From a checkpoint of a small transformer trained on Wikipedia.
Size: 14 layers, width 96, 2 heads of 64, MLP 256 SwiGLU.
Architecture: no biases in attention or MLP, untied embeddings, capped logits.
Training: a variant of Muon for these matrices, 14661 steps.
Each number is 500 + 50 x the weight over its row's rms, rounded and kept within 0 to 999. Layers, rows and columns count from 0. Numbers have three digits each. The size before them is the row's rms in percent of the matrix's.

# layer 6 MLP gate, 256x96, rms 0.193, rows 159-252, columns 48-95
103:486464536467410503563538474508549566515376577536563469417497531436509543517487521469475413535448534458537500473581501469459481381640583448490538
110:554507524553504514480435498513512399469506552525516458586426477524495544547540440547496508525479531523483382473565529555452456411539507553501486
103:458468446603456492434533542517476429477472527435518506506411615466509597518516509454507559635604453389560438470486503465515510480512539430478466
112:410539418496578494529480440456484498531517432450525437523612581555438503501487528621501511458523437536445482486475547541542510541498462458617547
096:522582475530448460507511390508421543560469491555468458533608497526516534553522532520577543465463441458585455472489543552496445481515366558582419
094:610513524474580502577517515476378591530500459364490621423533481424576598506484521523476493492463497508493469540529505536494466524591463471503541
100:459557552562503536452496581534459523483507510470473499491532516535480491539467491528616494560445539455455428556589457529522469474587668441519451
102:461532493466549478378483375514432485513539496539435461502386556458495506473550479549514527557600549494474530583503556500510552498440437495517497
100:497525583465457507482524499525437407578448529586525506470507505509554642564407499518426428462590452516501486523519686468446404518463492537539472
098:538487454468474499403467504429478518534478585461522531490498495502552479502500555434436568518487459525576494545518543484543505419543541472629552
081:530499432430496597483458534500392461451538539475519510420483611618497536534516417465501473520458488370515551452465498541448534465520433533514491
098:505418510460463548586485476482398374500484505513443464538491425492542549498461482460484474536496559527502469421409473528469556411499564507517509
100:472501464629402446557563512488441447564497533480432469437365472501569483507441504441528593508542576440444439564494500468530544463591485380436455
064:473493462524398467568471548511536566472439480535354497554550555488431547402481532513480484575597472540532492557578458473567513490471561539390492
108:470545543563510494413512437490499498530537517511548424466489527571446474597531554454566553469501540546512508522487439445503465333480522560570444
064:481597630537553460475423460505529493609468516522553485436440503448453534558612451559453440482527493437463483461498468575471436469485477569523451
100:448513516523573515523487504451495525436490525518510517556522420468542512485468447488512497390397445522449462550524500434606539392534545441595462
105:528562497483528345455527498535452545521622534403407505470535450560461504479451517536494543554462569557458503486492419567496535456533474601515472
068:472527501531446413513550493467524466491503587516505583487492512559521447566532548519464536541488443549388516488526472436417523536532570459558583
098:587430548538512544462542530504549531613464518579432459538488462497488484518482445437511540478409482491497501553578499387473463451526544470569464
101:547404486561491467483433509535517490564447508564497518521547580518407515517541471574542515509466506409480573591615406518431508514405511462595537
116:435565455513435514587567531499491435504416545520514512563542428445506526485544587611525468488518558460563433536541497448434443513614517419453498
080:572508506493537498471493421518507446487572513592500622539489423528590568456411482530486497477492429483509484537566560571496563502574549476503522
115:478455512519464537480477456585472516412561499545536527492378517411589559535398417543426499471578496514479356503484441456470482454460467457460496
104:584505509494437470457567494539484450646502522414480458471431475576502477517565494557418550469446479603460495506501546512546575517452485479523536
103:448474536423487510513538472591548471460566559549501518519444466468534539440480500415432487428487434485582476526458482417608503417496512543529468
096:614487479564590547562457589594474534563433546571515441516475516511478510540472566533582494517485505508505510499507494516507543507458388546503554
094:485585531553454516429508540469535479475637459450469393551553545538597455461553483460557425515486470458427478502469449538439430505506536456454498
113:552457387558443474475479601500507475463527586561428550455491551486547544559584454492465525515519546415542534547470488479552587427540546444516533
112:510482513425490550561458559486551521535547455419404473430513609497512517550568550466394505450470436508534503432476442559570493465558497470499523
093:482491479478604434459501395510543477530515526533498521477509587505568548471477510538430598462526451473524466587444488463448425496482482434555433
112:438577527462525518520472490614457438460511517519552501455564607455460464551528512401512630423497524508473409482570550416504486508548438486441463
105:556510477595556501636433466529480426532450493434473536448576367553475489480526460506521538466519526474502411513497497482489436518459495510562440
105:569591467585569581559518549448528528446463493516524528527521593541559497524498514487491508531492525504539487584463470509479427452494424480502522
081:460507419473446462466463491497478420514539465483476449594464537415414461534590574567488490403438373483500506505496459516454486511444454474459480
083:531567532618484530477420473411568538495442532493607361508505496460491512532503509560554475569417534469449459542534457558502482570498441562538520
110:511500545548497642460452481481489528457491538478474546496588400541530478504459505471527518483460484499482452541549510529533395495551459558493481
101:573529542460523505459476403537468566404472549567448551442553438536494414545554579500473542423453513458537406489499563477487459520486568552559509
105:529554505421500475481512513465493560581480570533491432420532545475480588542496621529469507521550445471435545447519500538493516506637469469536540
096:468610447501434459415435483553476515462633453500530530537542506502502511502468488505396543580561532509497507479473413479481484476544524607546434
110:564457511581560420505580526479477419606472428587546516503494556405457526538501565561484519472455547494594617540584460601446528507553499482522463
094:462532490497512525515498516447488520501513477506454443525502582468558649578577592503498525479626386477470487481498471411376478445527510465476565
106:468619467518503473528533495555512482498565420425489406501496418495451513524460521570538461499469525465486432517494456493470558468416439426490462
112:411557539494454498507502520506477509474527504528510442483549482492596418502487511491430403478518483574434579517534456543552635508485454497407449
112:446434509526559527439511495557510526428504541543513534482445509480521482444544580416510592407516536457550548482570461579505434485501497493539568
098:463488444462510548447626516548451454442509521438540469441406449559587600477547513482487423481468446427516502554508399544473554510567530432491480
102:491413495409516457526541427441493505490424495536462526578478470416539440526476518513375483432501559511514463546573418505509423499554512482523438
097:549549426499543539418528427541410513412422537433462536489490503496593520444484566520397503463552498462517457576440459404533469411529423477458459
099:432428393425521492551504534480560486392547537509443424423499531491464520461547445574439524592573544506451622580593446533498460542561488531482494
085:556461498574485535559552535464595548530612578605567482530544520484566494543520470435456449531538496553451591514470465560523510562455546511529564
101:494550448510414498492529505496581483521468537425538446439465559370495451428593536468524503505493463482518567483540453437515493510523555480669537
099:510627509501503572585600555480468456504456501521494507548450452407507558484498600447472471487434452419518465449501587480445677423543519498527452
080:540488457516494481476573494524564496571506544532551485499607469492595464446516455471467601551525430507525569527514451559431523506499538599553467
095:562506447539363534571469507524505448511512503498468473487522515514458520569576495498542496555501485535536537548479442480546619454518559440552468
125:534508444458490489501491480612511486488558434546463479596524508435489568548559561450436589493498487450507493539400442528522552502516486535512572
104:516557478580578450509518510595477534517466505460495534636536488514478485413488427544499508463462462505521513523552382509514411500472609493476515
105:586572414480421551580526491455559408436527539414529492475444569472520501521441512467519423520511544485471435443570497520479475552505514520532556
100:569573467541519432462443534479447518504459613513536473458534568499565513566465455631454491552511475561396493445525500389632541471515477490556451
109:459578513506522432510515595543510513525491597495469619405531542526531441541463559581473498399505532534449441489474430524505510598605507537463518
098:507483564571429447468416571492424525496531503501515525519520446588510504388565489432379548458597607492503512504543516546531453475608489540486547
096:593461477557463466535464518603467536532572466528507494615458518564400502468491503526485539442462447550581490504526544468397516567490627528589467
102:509466463571534545459563502491462582500593389410475406444546534524495546523470509537408475585539481493585496501459567461410477491391464495499415
120:426408490519512546433423457469438403419531551518542509468571460510522436528552522541468489534488493518469541444472460475557456528541514473485443
103:517443501489475620487550533556464587549482547490467510556407537449421509443437547553436447469515480472520510502438543456427464463633525516538564
105:553428413541603446519533589448484430466463540531435501521466561522560569551512577429507580538515516485469471488464499509453461416544527409556513
093:574407494490427504547484470480589498502481563434537472490515482473464480604585494486521408540420496469468545536493377441375489455468553456521525
101:548512414520522474351490506577481532575515551489551572471509550446471538625508589490489532437520488448566440516518406543514479469497537543521555
101:703512467512498526489546544482500481507533517524517523507509602521482498425521565545603466538497430504471497536568529464440544546537459472540546
081:544367524481588537527581440414549512575501541494444544532410534507530548584533450540485531511541597497513494443516451559533445567446497525611504
105:558470439494633488518509449475472486523514476457491521340497479542471479589525440441501470432531554413419469495562388500493497431476555448517586
100:547493505544605595455481405513532433464521535555505512570592572498524533489575428482535518462486468629476533489463468528472609454519510525465496
103:517501455462512481618550498461551490415459432520506462550529480455537470531532506494450492437486517490538533473422353530432481423495621558477445
094:519566437489515485492410464513398450467467473501460471611526429546444415480565564426436510485492492502502449490461479470503428539490514553549485
086:487461459540467504539543560625552457545460540463461480507442505500479519462439500467435516543501504408514521562486494466544559395470394485445562
084:534420564490442438494484593586476517510555478605496506466476548551481539535491538486504437521451580407396529538484500529491436486607499518505523
108:634483463485532508523515552549479540431450468441541468516517458572511407453462465563374574474558480478478466402496537496483510502527428549516482
097:475452510483502513547527442523548551567580569519572463468505493501559575508491490398413441374531535578559580524510515520469494538511536465471511
096:519496404426495510417468496457456537489453539623495487473399551475562490567513477538481544549589407549460565552404430532479520529496529459473451
103:497538504459531450517446560507474519569499465574409521499465512577506515492447525515550504534479583439509551473582522534535571388559451518469480
120:578538587500462529621419530516458401411453461450434493512508559528571531486468545511473420552397518562500455545456533551522503448497511493534592
098:551520482457475478542476527518476492452455502504477374541626503466556655511523492481453492488498502531519502468499443500413423458499419518590450
110:459527495492515467506484569609527456509476520412462462514535493459429516487552490400499513439445495438569536503432482491394501592557420482470510
115:575457498609436543469553467540467558443537476499523530421531453490480591524574600501496537403501520523549508479516470537400490448515497454439433
101:521524581449433429464546582535481501456513576419433524522644424570474565527573357543495511426496449450456484533513535577520528528499401484552471
098:516458509534400633488461432401462401556553579558485468466487522470433575484521520540499570496486441517428547557543456527455572548479538507532519
115:582548509529496499472468551582511392412538415477409393447539480519491474447459490487468513522451468489455498561508521518538590470439530512458537
097:512547522513473517514536478537561600532525629610591464487566475473557547560559499567420503608452564600414513500510430516556498499565515533533550
078:506589568535502517518592558463506510482567560576514488529441368534593482544473595453482556552454437413529515438541469486433503434493538571524461
086:458438578429511525570464519412519515450428516543513399484408530514528511540479466486573561519481508409449489507465458553430558502497489490537542
110:550526453500610507418528531526499520415478520496464578596478505462609518537466532420460496442456415397459541485487487521492547538495517469461524
075:493528517569442400495545490524511498506532484469507483536497469542595561458579418488486460456504552450328448424497538496460561530436426503520523
099:493451608552529479474483495456561525477434544519488477551463470448529447594554471508557454548591500552493506558510434510534554463515415594464440
106:507509508590500478462446527540517473541477571388495585506520571602532480460456463461468537504479477460521429558412489433487413504462426596569531
105:495568517548375498557500539556520490546536522512484453560484521550530513499480523547548449519460440465538563611586492502585716477467508469502654
# layer 6 MLP up, 256x96, rms 0.204, rows 159-252, columns 48-95
102:448555510426581485493517447469580464518554554519488533491465533542617455500552477563532483467514478512495467523498475504519452575457580439567574
105:452498587436449556483475568469506561492555542546502503538532473496548468460500419398500436465538477561573500575437484435521477556520531568458591
097:522396562451515504540417474570428466514488461515569477543568487396467516471483570539505443532586501487575507536559589554438451498527529535395560
102:554468599396531496510417507523506434521465509477489478467465494526532488536461535501593467456398478321513507518409476475469553491578474442497480
105:464480496529538494482539495446418515509480533506434563516585596476532495443530572536473471562481503508492497523489616426533434499475526427584428
098:525496494473423598488506507526510408506496409563470526510461479500528535401407535375417490589537506457449541554595472444499499608458441567511454
103:424495562516464502545544550481537495538463467508453460482511521531432493517546582599566524575513519520542493522544481490553484365454560605502426
097:432512505457453497452509493562629526389575485529510449521566498464438544476511436557441511476445530511571506459496435464451395526580475420510488
103:518549461459554471517494463471479454538564585415535514590409509399404563445379448441507500401556544510568646493533481444552516534465559456552424
089:525476503535492502545489457491531492393524527518466536410559543455429488482478405530518373478500469483475460534516438466446532488466382455413382
068:469487426437470564467410527414418503451505569551513509427500520581411546461564432480502453563479567408547552423534518528556513545447467510484484
101:430551478412511415463519531515504429527508506519421508516532490558553488545559556594485639487506436566493483524436627519516503556489465550507562
093:473466472562508476454519604454456492484441537511458427503404436526541600433541491360468473499531529499428442495528501463393453447544594561505525
071:513519511486629447524474559519495525498555434458536429550513479543466496389517495552442462591444543431477436437525555490535501555386492468462517
110:440454417436532543438489455491460522533507518534439469525477484552524500443495483556485475457414437549495544517502559504527492580522506485492452
055:454592648553488425459475479514576526536437524495493495478451489440506494538595398520406482491498479481457499436521472595554404502518448550423463
100:537449594500552549469513570533515457508507491545571499470518559486538537492547557428450514420474435478486488452492414493431493466476580456577575
104:550388414488447428408445537493487547552482456480447505434510499504482453563462448532540494503590423537521533431460464447558549454511527529495409
071:558483520476533617468498538490535528510454507516476444509511540482463566395502450491509480464522519461574464555459471559460485522475558567437469
079:548433494487532517559575517442431519604430560525463474497590540476499482506477418419504453520377501485411487467541569491512493524506495474558426
120:410584513428542482487493546464572467471582540482495558457477475457598530458536429544424553411489436515513535423441480466572440501581507532452479
112:572458521509526444577494601564535578473456423480442515509474420545562524630529449481550482557492533459568416450500550489513498524479512415539537
079:580494402451516450546485371526479542467488512496463534514529492506507459499585614454472489475491431495420515589503472471392525507438514462586466
126:462511484460491435471485516530483474485482547498532460482500635491452522474438564510455538541546451480552460506544502450523563479429538462582542
101:463511642553508484581395520525471526549493516474542472473435455565519475474506440468487521496532515576458438423514531519529493464537470434509435
099:591560517554460527466473540514486560492504539548469542497539592472472548554539582459527456557660507437502525517585475558463473474440540508417466
097:536535548430432500626480562483520452449470441572601526544590438473481496446504417458412516436518554491464426521449559480484584501551444499597531
091:536492461440422536557450518408513439513581479526547511431481588491458520510438470463484475500451554533489565500558491465508428503497371428532538
118:434530552531470468593612507469577430453457547458526442493553466486524494487477443458513514510386501571525494522386551456412544489508414495559487
105:464466450443398553522503469558514489434598491505398477469556549579568611545578518506527572443522485513513402465579562522495580483542388407405467
093:500497482459459504579516464441493478555467494474471485509484538529456403571413522472488478552582460538501491468488520457459468554457561547516550
111:524534435428512445470479527549557514437585471580601455438492430526534520519569534548565526460556469514507498451482509485505440505531402495403507
117:511516452538451513551493459465460461474551450489535536626559393590461493493387510399497482393542469566438501435494402482544531524440419552517527
108:573478430497544502591520514547469441528466363580569417477464414495532507516476496640463616486479563531488544471496542496506480451482477525496372
090:464473456488557482463593507551460466532505464520501489444467514495525415487501528439421373506489452580489466508479496528448505464517607482481540
093:527500487451525446518391448408462577557531518513495556546543432479471457429493513434490467523541502546459590496528514411507524506435560464582615
108:480564414471573623550462490535490515485547500520437519457532514572512405530525578550596494572421531614483444500509342517495428534504532528481441
108:531495583533501495569472543521443520474413555494460466538465440515420479518597545437478541486492403520511530435417534446552500627539399538561522
099:521570519510505476533503638487508533523593550532467464419529517462562482576537512543480589476515511418494647477487441489472466588594467521498623
084:440521501507590398459492581479528477525506551469425484472499550492487539577505500554472443455436566473470553456484509600451459591540566450501605
120:464379534529519482412550493534408443447482538489530482424458462472560483505532502484513480487550395428571428437500501468457468529460468434454502
083:548455511521533613401481515535525569519506516486518482478495455442500401469478478512549463555399587506492549485479510562525455561485536520611373
101:437495488452564524455484492467453412441508533558519528451482441486443510507513561472478404469638412510490636479570532451485587622513525511485546
109:547447517425477465507510473520540634500409457557497484511522564485536552516513458481529554499390476436568482449499515479532372501480566473577564
106:511541496496442480477615549570480428515556507486520396482512467508489504470465507519577513467545585555431474500415487441466508547565438551452529
103:436562478552560487488629522503482465453538559483544472478497553513535481470527500529516533420534383521544492494430616523571499446531527499459487
107:486477504451539524484482518513492464425509448495472431512460422557498413470529455457432506565593637433485464574565520501450499498452507550520561
083:550447532537462467475552431484496471481453597534466470466556566522549490470511435565524541547469497526467515547460464354503521503424489483472461
101:462527445454490606515484555482570480515482540504481506492485460444450368478499506510517542456482506524459421436428437471403489560569430420438499
093:451518521458534529433481526425446416523500478458507442451493508400429438504458536555526504352519518610533509468512495526511497458492440463467584
094:525498509458508399580522467568527483501637469429461533548455444473541529535432579488422440452477400409392478499581446589472498499397431508521467
092:495387480541451497430448488427448521577483465500576431515497499538499588508493470547486560489558460506422430519501607507512462497501549576553507
099:508547489492445552540498531544544413518514502553484579551490537555468452459517528458435425451523519542477546457486540466500392476442510453433495
105:460441472478494507488517469448471485411452459490515534464580475457486486451410358523408533404450422487554438583474492448614499515567486526489454
116:569497496463416483486450558524528393549479473429445497518483526519452549511572544389465535436533487476558612497496476491498491467530471493477523
101:518489573490491543419538500487490428470487552493420516503465438441503463592569500532540469572521519397445556632441498463496570533499496529508547
100:413498511493456576477483509537451514457476416408476540472494460451519487445538452442498484418514524548521419387511515467537561551491464492503583
091:481608502541476631517468447608501505560592564424540603455476511516520470530490470493563516420510476592432418458474480442572521516551473530434543
104:508448492533515556439571415507496454486485444484474452512403559519452552468519442416441491570461486486544498532515592475538448412397502532458481
107:478641504534459424457427473554432531507599498498512501507521519526510492436480528532419510468521601559504475378486501465533506567497543579524453
099:444439498505466494502453470463506472502498411480500434495461553385377495554520579472563567500536478480492572465460420494452592423545533513567490
101:536502454441485584435392474491518471408585472481532513388543418520629528488571545466485493508423437479624539513497539545500531565527462477491518
115:404519533472571589469594460563394424443492493546545500545560495506533510494571467401485507497601511575479423488512568549536479539539532512444496
121:493554461468526472548492502493405517541497529533442522503549489445457571439493492462521511572501406553481520545564510579428569454475442415444502
114:546525513508524451508475427606480443586467491483482509585589463518461457472490464494577512486597552574515518512396500463505478557379523529493514
094:524602435546517498461481468419363457478524510508440377564475452480482570524523520491433492504508523502469506506425540493537521538376490501571486
102:448430446554435422383408525483462499531536574448444495607538489472466545486471412463565549409490520545488396490513509535520483536515523582487442
107:483426498504540428449496505519548476516577517620482485562547573471540443546550491489519539492521409466549501416477460496549453469511632468492468
085:610458463504504462458612468509549449507496570463499605462437524537597476550505490487411532511501511485491490438416551623543462541496557572534466
111:494434612489518528499534585562530478593492495434429550477447505490459457526515401519594444538570525498602454499576491440430533569563466466479523
109:534486485433469414476521443622449464502499505610480491463498483446527578499553595501523465527427431538546496423474520501477589513498487456507490
102:575540521492512521502592478519442579494474534548487426513441566486601419461499495520467508469447478565430520528453465483533480490534400598469505
103:435475518453579474458551576433486517535605491531406443488474568531436553476636586566504539469527508452497510471447548535460397462571567496424495
087:498535462528487525586495458494398369494441568516480448604501525519511550552543494516457451594511514531542511462469555456523490512500601424412527
061:552569470601586633459532389549524458490500464495500515499489497542558438541485413555472511480588439549601451508547469450471546436504541490513438
103:465467541575557426500513487448566459506493544556564423490464559485553497556493493484541483550383459516539453541496438589522520557483451383530464
094:502432559461528489543537515557433656467463495559535508414553442521524469477548547529467474414466459517537504592487601492426497473459530484542632
089:524499453509447461433477522410542415441574581485529498570467540543449480614452516517446483496480504533382475484562466516454504574610524434441538
095:477446513480443527476461563449614519469544528484576480485546483525533490393483407543506462541563533544536484500525497604602486502525544480438466
109:478514454479554459586409414526388536541424419474527513533573560516498467539439519567530492574504516528488508411513524536485540521510493488548532
109:566451434514573541573509485491458484569498466573450529522523479546480464491449512436523428509428472470458546442640429466447547484473459517386605
099:529514498443439500435501570460497491542470543407380501544498606486423592561480455400522546459458502520583502491411491519495491581615379448484490
129:518507548487501429555533458481473471402524567483451437470508555434524485484472567483451529563515476460470420468479477437440408482513463533550492
095:499468457494505535599496504531484543470422491417463462427462590479392593471479506583526414518503520528535523612507560520465410557456467462580428
095:457552505446471443454493527516434444417472501487592433579469379440542479537536519468464520533502491514558518567458568507463473475476516543532526
113:417486534526506494557510528454524592494499482559573523565408462429476540412475476466467478345514476521479477586475535592437453499507420395454430
086:470564432466587549480576500540487503491609492571460511460523433546488506579463510500519501451521541459618381528542572599510482489534555487441522
080:472465520480469526428458535556533498504422479483563395587593559512527553552523410504524479478489542551516446421506478612488397530438505492442472
095:544532516512577528413552642461439458466545458522470462570420554481466506603513509487554438509640516494468424474496465568539439500462469429531548
114:439528400504515455589534503500541534490555468410537456431557461599562523563547553551472467517489505460493509478470483538509457509542587483563517
069:486491545424522431460526523482506463517500588488534523461507583441467426570448590508539564460493513573566557510553450539584505412553549497590485
101:543543526523479534479553480524487465548450574530448520461500475469509538548554490503418457411359427506459462504458517434460504573511587468524473
109:606525519513463489568419504540497516412450494503447521518549502561412506480467509462454499559528508514587424502575528446435390528551508504471464
096:542482454572530511443550468456493527646540488539565494497489453426549453498534453479644480528464520532482491399434451482554481532519544557510372
# layer 6 MLP down (transposed), 256x96, rms 0.081, rows 159-252, columns 48-95
111:549558552555513501532485606500431497478538458557379419524541452413515481528484469541505527465530507391577437498495512527528405524518501540581496
099:434517454528518487536389472483450510502503426546498488612465570466515473503520392466512519584425498447536448542389513434510490491532452567456481
096:577489538569414527497503447548465443525448534443454429460525485476550541561483567537507461468421462452495600406503538493452505493461541429467427
101:549478444499518524513401452549454538494558482494444521585569485529484580512491501406511561504446595522444430451502460559499450498434516599440490
110:509588440494583449521535507477537501529521554552458450498540549539566557497594553557427515490600442487477551568498483456561469554464561441427505
103:511530536497525427496493553476441553588450587460480545539495551573600471503590490534578472439494554546534533490585496555525425493574573469534490
092:555556474425506482467616531472457503526477584437533387462509549568487564528484494505421459439522486431456490519497455486500486577502389527570558
102:587535453444598607535498525471515569424456403488496502515608473548484470521444465510499506470455497473486527566479514448534435531449574505468457
104:448493556509593600577432565487569617510510628445494417507494508485551464532551439468518530410550531550583583551481384442480490536525494477494419
098:546427609464528453513502434418492480502505496375505523544543537542440512560515430431488534517483554510476512410472547584507502429496525545550486
086:502520473438480416520429527426472567474440496475471486523507480513447468426497590499575489567503487530520551444521540536506536594418474560348469
101:591582437496446509530623448484502548552490538542505509536459532567556415487452449435551374472531500527488550459581560486476491510511474530501560
093:542385415451495520550494531449536468508466550507454476506454537495518498426480532457521498358564539558512534438546461546487422568462524406406485
069:499498565487446519416607499446517482532551561533506505480503511537581498622506508455468523444498445474484534482513479459475506417624523432601458
103:509412458488535381505492563494491465484495462492567589508476487450623503408587534469482454536410447440593443459519594441473447443504571543543524
070:554462433417534484538487591514504431594491565495508515484428508484514500498537516593409461533503445469520496500504426512572473564547567467360517
102:493529444484523492473508423435510551512522533536421549540525464517418437606510544464527494528533475575518571399533524525501477496532467453349512
098:496513527518409431406460520555529426440487445512484516473534560528456486472410507462509463555543503542380562475530544500511537531448461488522519
082:461503482440396519507507529441480472445464535421562515461485481582542476577503475525397481511461533507466502448506523519517507539553530476526510
097:566481507442520404511436430464576509525503447466511505465510553463413556448486507576520519557509529473532499514540548552475491527504545525378495
126:483510548426509539511465463491382529460514553559427481494513468598480500561506430461532501368444473536471468395464550478625504439537400514494487
118:392496547496515476516458542528546574413465476537512514564531483623540515516477598512473578581575554520597464449501585475491510531481424561493475
080:495615517493571576442492499488562438482531514494414498438444562487516466533432546585523555495493446507451532441497454472591438486503445532468491
100:478604480523424567518389525487509418531476473428451433528514532576472473543498488523573447521495522560534583518568505611466610499523460574491456
100:495417563460508420526520510426583505418500526586574556580503451429468453457520406426507458429526448472574527525529485423556526540518530473418523
095:492461486426637538501536439478544554468503444529405548514512420541470405444430387489490566509444424468538393488444565487544471523460496490422490
106:407455429506428518585432554511593432486470477574479492543554443579558490454537573498446563475515563479355446490480557551489412529496466534590482
107:540493518446477527541514547453429628548546443456588505474519480450463509480485545492448449531437472477538480519414468461428593598540527365416532
118:418492438495471480456512438547524489513531450594461533549530532514510460481526424549526490433504442573523481462612505376549426454535551508526507
100:625564528409478562527472563509461503446507494435425554503594519564539470483481540495559448562511481564453384477470547485588468556459476581500472
080:551472456418524484521527535464541535595547465483490480540510512482503468480522398534472472441471464482555489451447473517543503447578517413520518
093:503599530496555529428477497429488526474524568538550470525475461502517441545466579543494451585482564540501514508540491467513419555497499475381556
099:528444504596433542547363592473531366497449566553523520542530480505428469526583489511519536463504563445442468508495433543517475591437632476544521
111:569452408483525446483492471591540485444462481594486439480429437576475529481496503555505474458515510406482486499468493535566424525480556482474517
070:491482474438463507639477502480504525543456546564506533540434449522575499469523517427583511543381552441507555434454485499423561592399437507434515
083:469501633603554517407452478481556526549541486571487516496456577563427535550500440451470530496505589511447440620530540523394492447513606512551480
095:462496575522537541508434504514471535553567503457518500402538475504491457627505491494494485498638617500572535410539506482509445521549465514435351
128:420506475425540397602479501480517456536494508530483629470548470485582439561489518413455535535511453442539488498455437561468525482439543534427458
122:489522483494473535438455506463474539429436484485535403561570431533509509532498509492504446526494440518501501492450529454640609541515535530450424
098:457529451519525478472464577502546562449532542520583525513505521527541516550454497528407502565527597418491506555492422528344563535498451552513509
103:452584387515526560501468585456499473504474463524417394509547482542424424492486450445544545388515518502473559501521517487552523470475516589470574
100:418473392455483531448563426491443449516414471489452495472563466363456470529470459536504433415488471460507500584462477557541534435518516510570457
098:486607439418497421526412491546564479429513482520562566492400478537483473467477526496545415480493546534495439421550508459463495519464433585564520
093:455472485526478576513567493515494373572448430502554496462487479514548517481569428517430461478436468458526481480479457504523480431542562585518470
093:573447480459540427582460491409505530430496482554474485562467495502570442419459579441442463472462451442413469458607552549563507438495509470449541
096:532525524550426567493490463549515511550475475515495515524511440384419498474454430411560485521486593467433492474516506515519514533450598535486527
084:468434482487577502582450561495434526488566500505471504518541582432475481573513465502558580536508525540553488496455428438530481539475434527513520
100:466498574462529481541503456426512454457506390542503532464479539455482509488472582491593498602493587513506476521609463419589503580432584512493440
102:512512476519586477484427508402514505460422453491407527508528536508467507538451530515568485601523581580417506585557555501461524524433386494489490
092:499518509461456511505534465527637471514533602540413492540478487485516430499493584527510547445510471441570510425508380537501513517463553527472455
095:602584493466558481482490510534546467425465463547425544576532567486511393450468452557564523468475513464448496423532538439420489537445488511522517
111:427538549522418539564423490517497536437489464433442544448486469462552431483479463444428510474493503592445507561470549449538409530479489404518444
095:458491478433475545480541499438473550508465485413431497499464391465440433462395449468540498450417489485462494496487554519515650578494545546583534
107:469594562502499567541433572545581538472616528463470412443506556472455516545476621494497510411608545467472512407445500440572480514469519532400536
112:507572489452555502430496551490452504499517526474500392537588471493403486577529592523557562505510504507474505398478405469584513514494503501548468
091:528515535468589487513528546524488447513422420532493462514572483556490487401485483498503565511376455534490509462551384610487458550513527547524521
102:492469538547462521497604426525494580559493456419582510526533446509458491477412461457506465501516472454495438449465496483575639475477520473542548
097:502627525556556475449439538470504444398498474423592478511514513464484413492481551502432408510581512436418519445496494465565509558542515515435538
128:524423578426515479466542466532556591559556500495501461528500459575450512492487485527542437489459442550487485571548469523613461425541453479536569
098:552556486534484598497517484437516531447494421535538506443466521524600380521461474451542435486546521536538483435568646520496521428546454590415469
120:539427435472437462475568412408537596489475491435505465423493530493443524508485504501437392601433527455530536539485477495482512523494518497414477
095:498559425558428557467477526445556534413475536507537496475569462515514453389534568440498458453461554490413501481496504543514557552510485618506496
099:531550497512557492515456513440444473395453545560491487481565495501509429596544566537515489627442499456495510521464462508538477525516485494476495
113:579559491547499510552454569508387525630455567479444486515533535481444539429446510543546530541590410443544555524477416461535494481562444497456473
095:444555499524514499467544487419571469535559479476561393403448554477468583565520558590435466564507496454465550560568401579457506436533574448577485
098:452483445511406458513459392577512457520438494541589515453519560518532536530558475455565497477412545492532465543528432460417455469456500485459551
100:558560440500397512401435516595426575558532531475479513502558546498518536575537537576491481573573505530641507534463444509501530537470555520428476
103:474537547482555561611554502436552578472494482520544511515435472502501575536416412507482523509425471508507475417532454452517463518491458556573477
086:547500558506487457490440500484472430468534405534489435458552468455487493512580621536446499480540477461608497524549486412482512465596497405488544
108:524549496463583480523454634502521494476505514478507488466398588503530456456470399440604522474549402455443494489509588530566551460502531455534508
103:517493500469481478507511435516485434441538435498544502415528505479453517540565595587465558545443510487577490484508442401473449456483528451453441
099:471444465535557570521479417517545385484560510580460496541534474512478491481466615530351506490494549443559501598482472456497427516513489525521542
091:508498453539510535453469519517590462430634463541450462506545548544554491551525509568608477514487505431491544498569535567492453481579396459413501
088:428468506497508522491493481428573540546528484558417546637552590463491467536523502462428490482590582536568482517509497544515465492548442590415578
088:529534475545515479435475460581477499509565528518461404475530519480519517632539555524471470502479410481421542513517493463429571441604522465645529
107:503568512550482452500500432474486527572580521535525476488537539472491510524516554537564598559486429554470509599469418488538527566490511486470525
102:582531600508407471510488483532473597608506441554550469438574525571484497480577536502468557505516462438551446489489489529514407526514471575513564
091:522478413409493437444484534438496557412444416482496482517470510524469440475535511503535537393510499454459556466562473390516489536412491481439569
113:452486537503596518550432470534474578432476504442495574483482446463471469531579375489503547455454502502398595514517514511519544509553521523571465
102:563463462507420458436547512491467396508513405500495519470455434411520458535532433492387516463451586521532532557607563467478547508564544443496495
099:567457400496465464529532536577438360482499478450519522442473500429512478486544515406479414547494507481442493490547536507503520452500428550495596
116:554552523552410465434490575489493496429499504495582462503557520476563549606476508518462464535553495514538518512454474433615620505507497518409533
100:457521552568457443456570487551537449542474523579587500506400528550521543403568491445431467432472521485489471553637526499492521452524537518553588
097:504529526489368476471490459552490485355492562393546443544435516498498547532434392566421481505563500485555494413524544497599553528554456479483495
093:509402515554544472435554519518584568596492548493437512505484523554457517428437465505633504478446495555481506509571450609544504500486433497472554
113:466455476517557592568484446465543445485491450496513495530503514482437428393587453517505532413435463475512475441579476577529424439463572502526475
095:514510490490434496503475555566490482505422541473523473581620468485546487445492606511344424524490483459565467485509484536391417580520595541481475
093:374581520555471487528520528447476545477490561469490515615542397503572432457475503565566534503440498536493540496485447461540529483506460494526425
076:486518504513537415551456469409529529445340512459455501512542467445514450486485539475611581547483485517447534481591544503490462578405448539409548
100:535462519547514532491501436444509432507482467458523463493431520552483550500525564538475591547502510612523505457484474516578531526522403599361438
083:528486538516438512460467418572534566465506587605522581501488504470581436533497548479531558517422517590436456428464535465540498468451532560539493
090:596413432498453439478533529520493480527614432480544486499538517596511479468527530518472442479553452478393529471496451569449614460516526447529460
100:502509440475552481532493380498510525484453455548525539532480462511637475445491532420445469453509477604497500512525584471464449505450437545483548
110:553498552425607490409509480386520528494472459476491526517462497504546552473368449480459572505517542507518420495497545481455475512515498421465387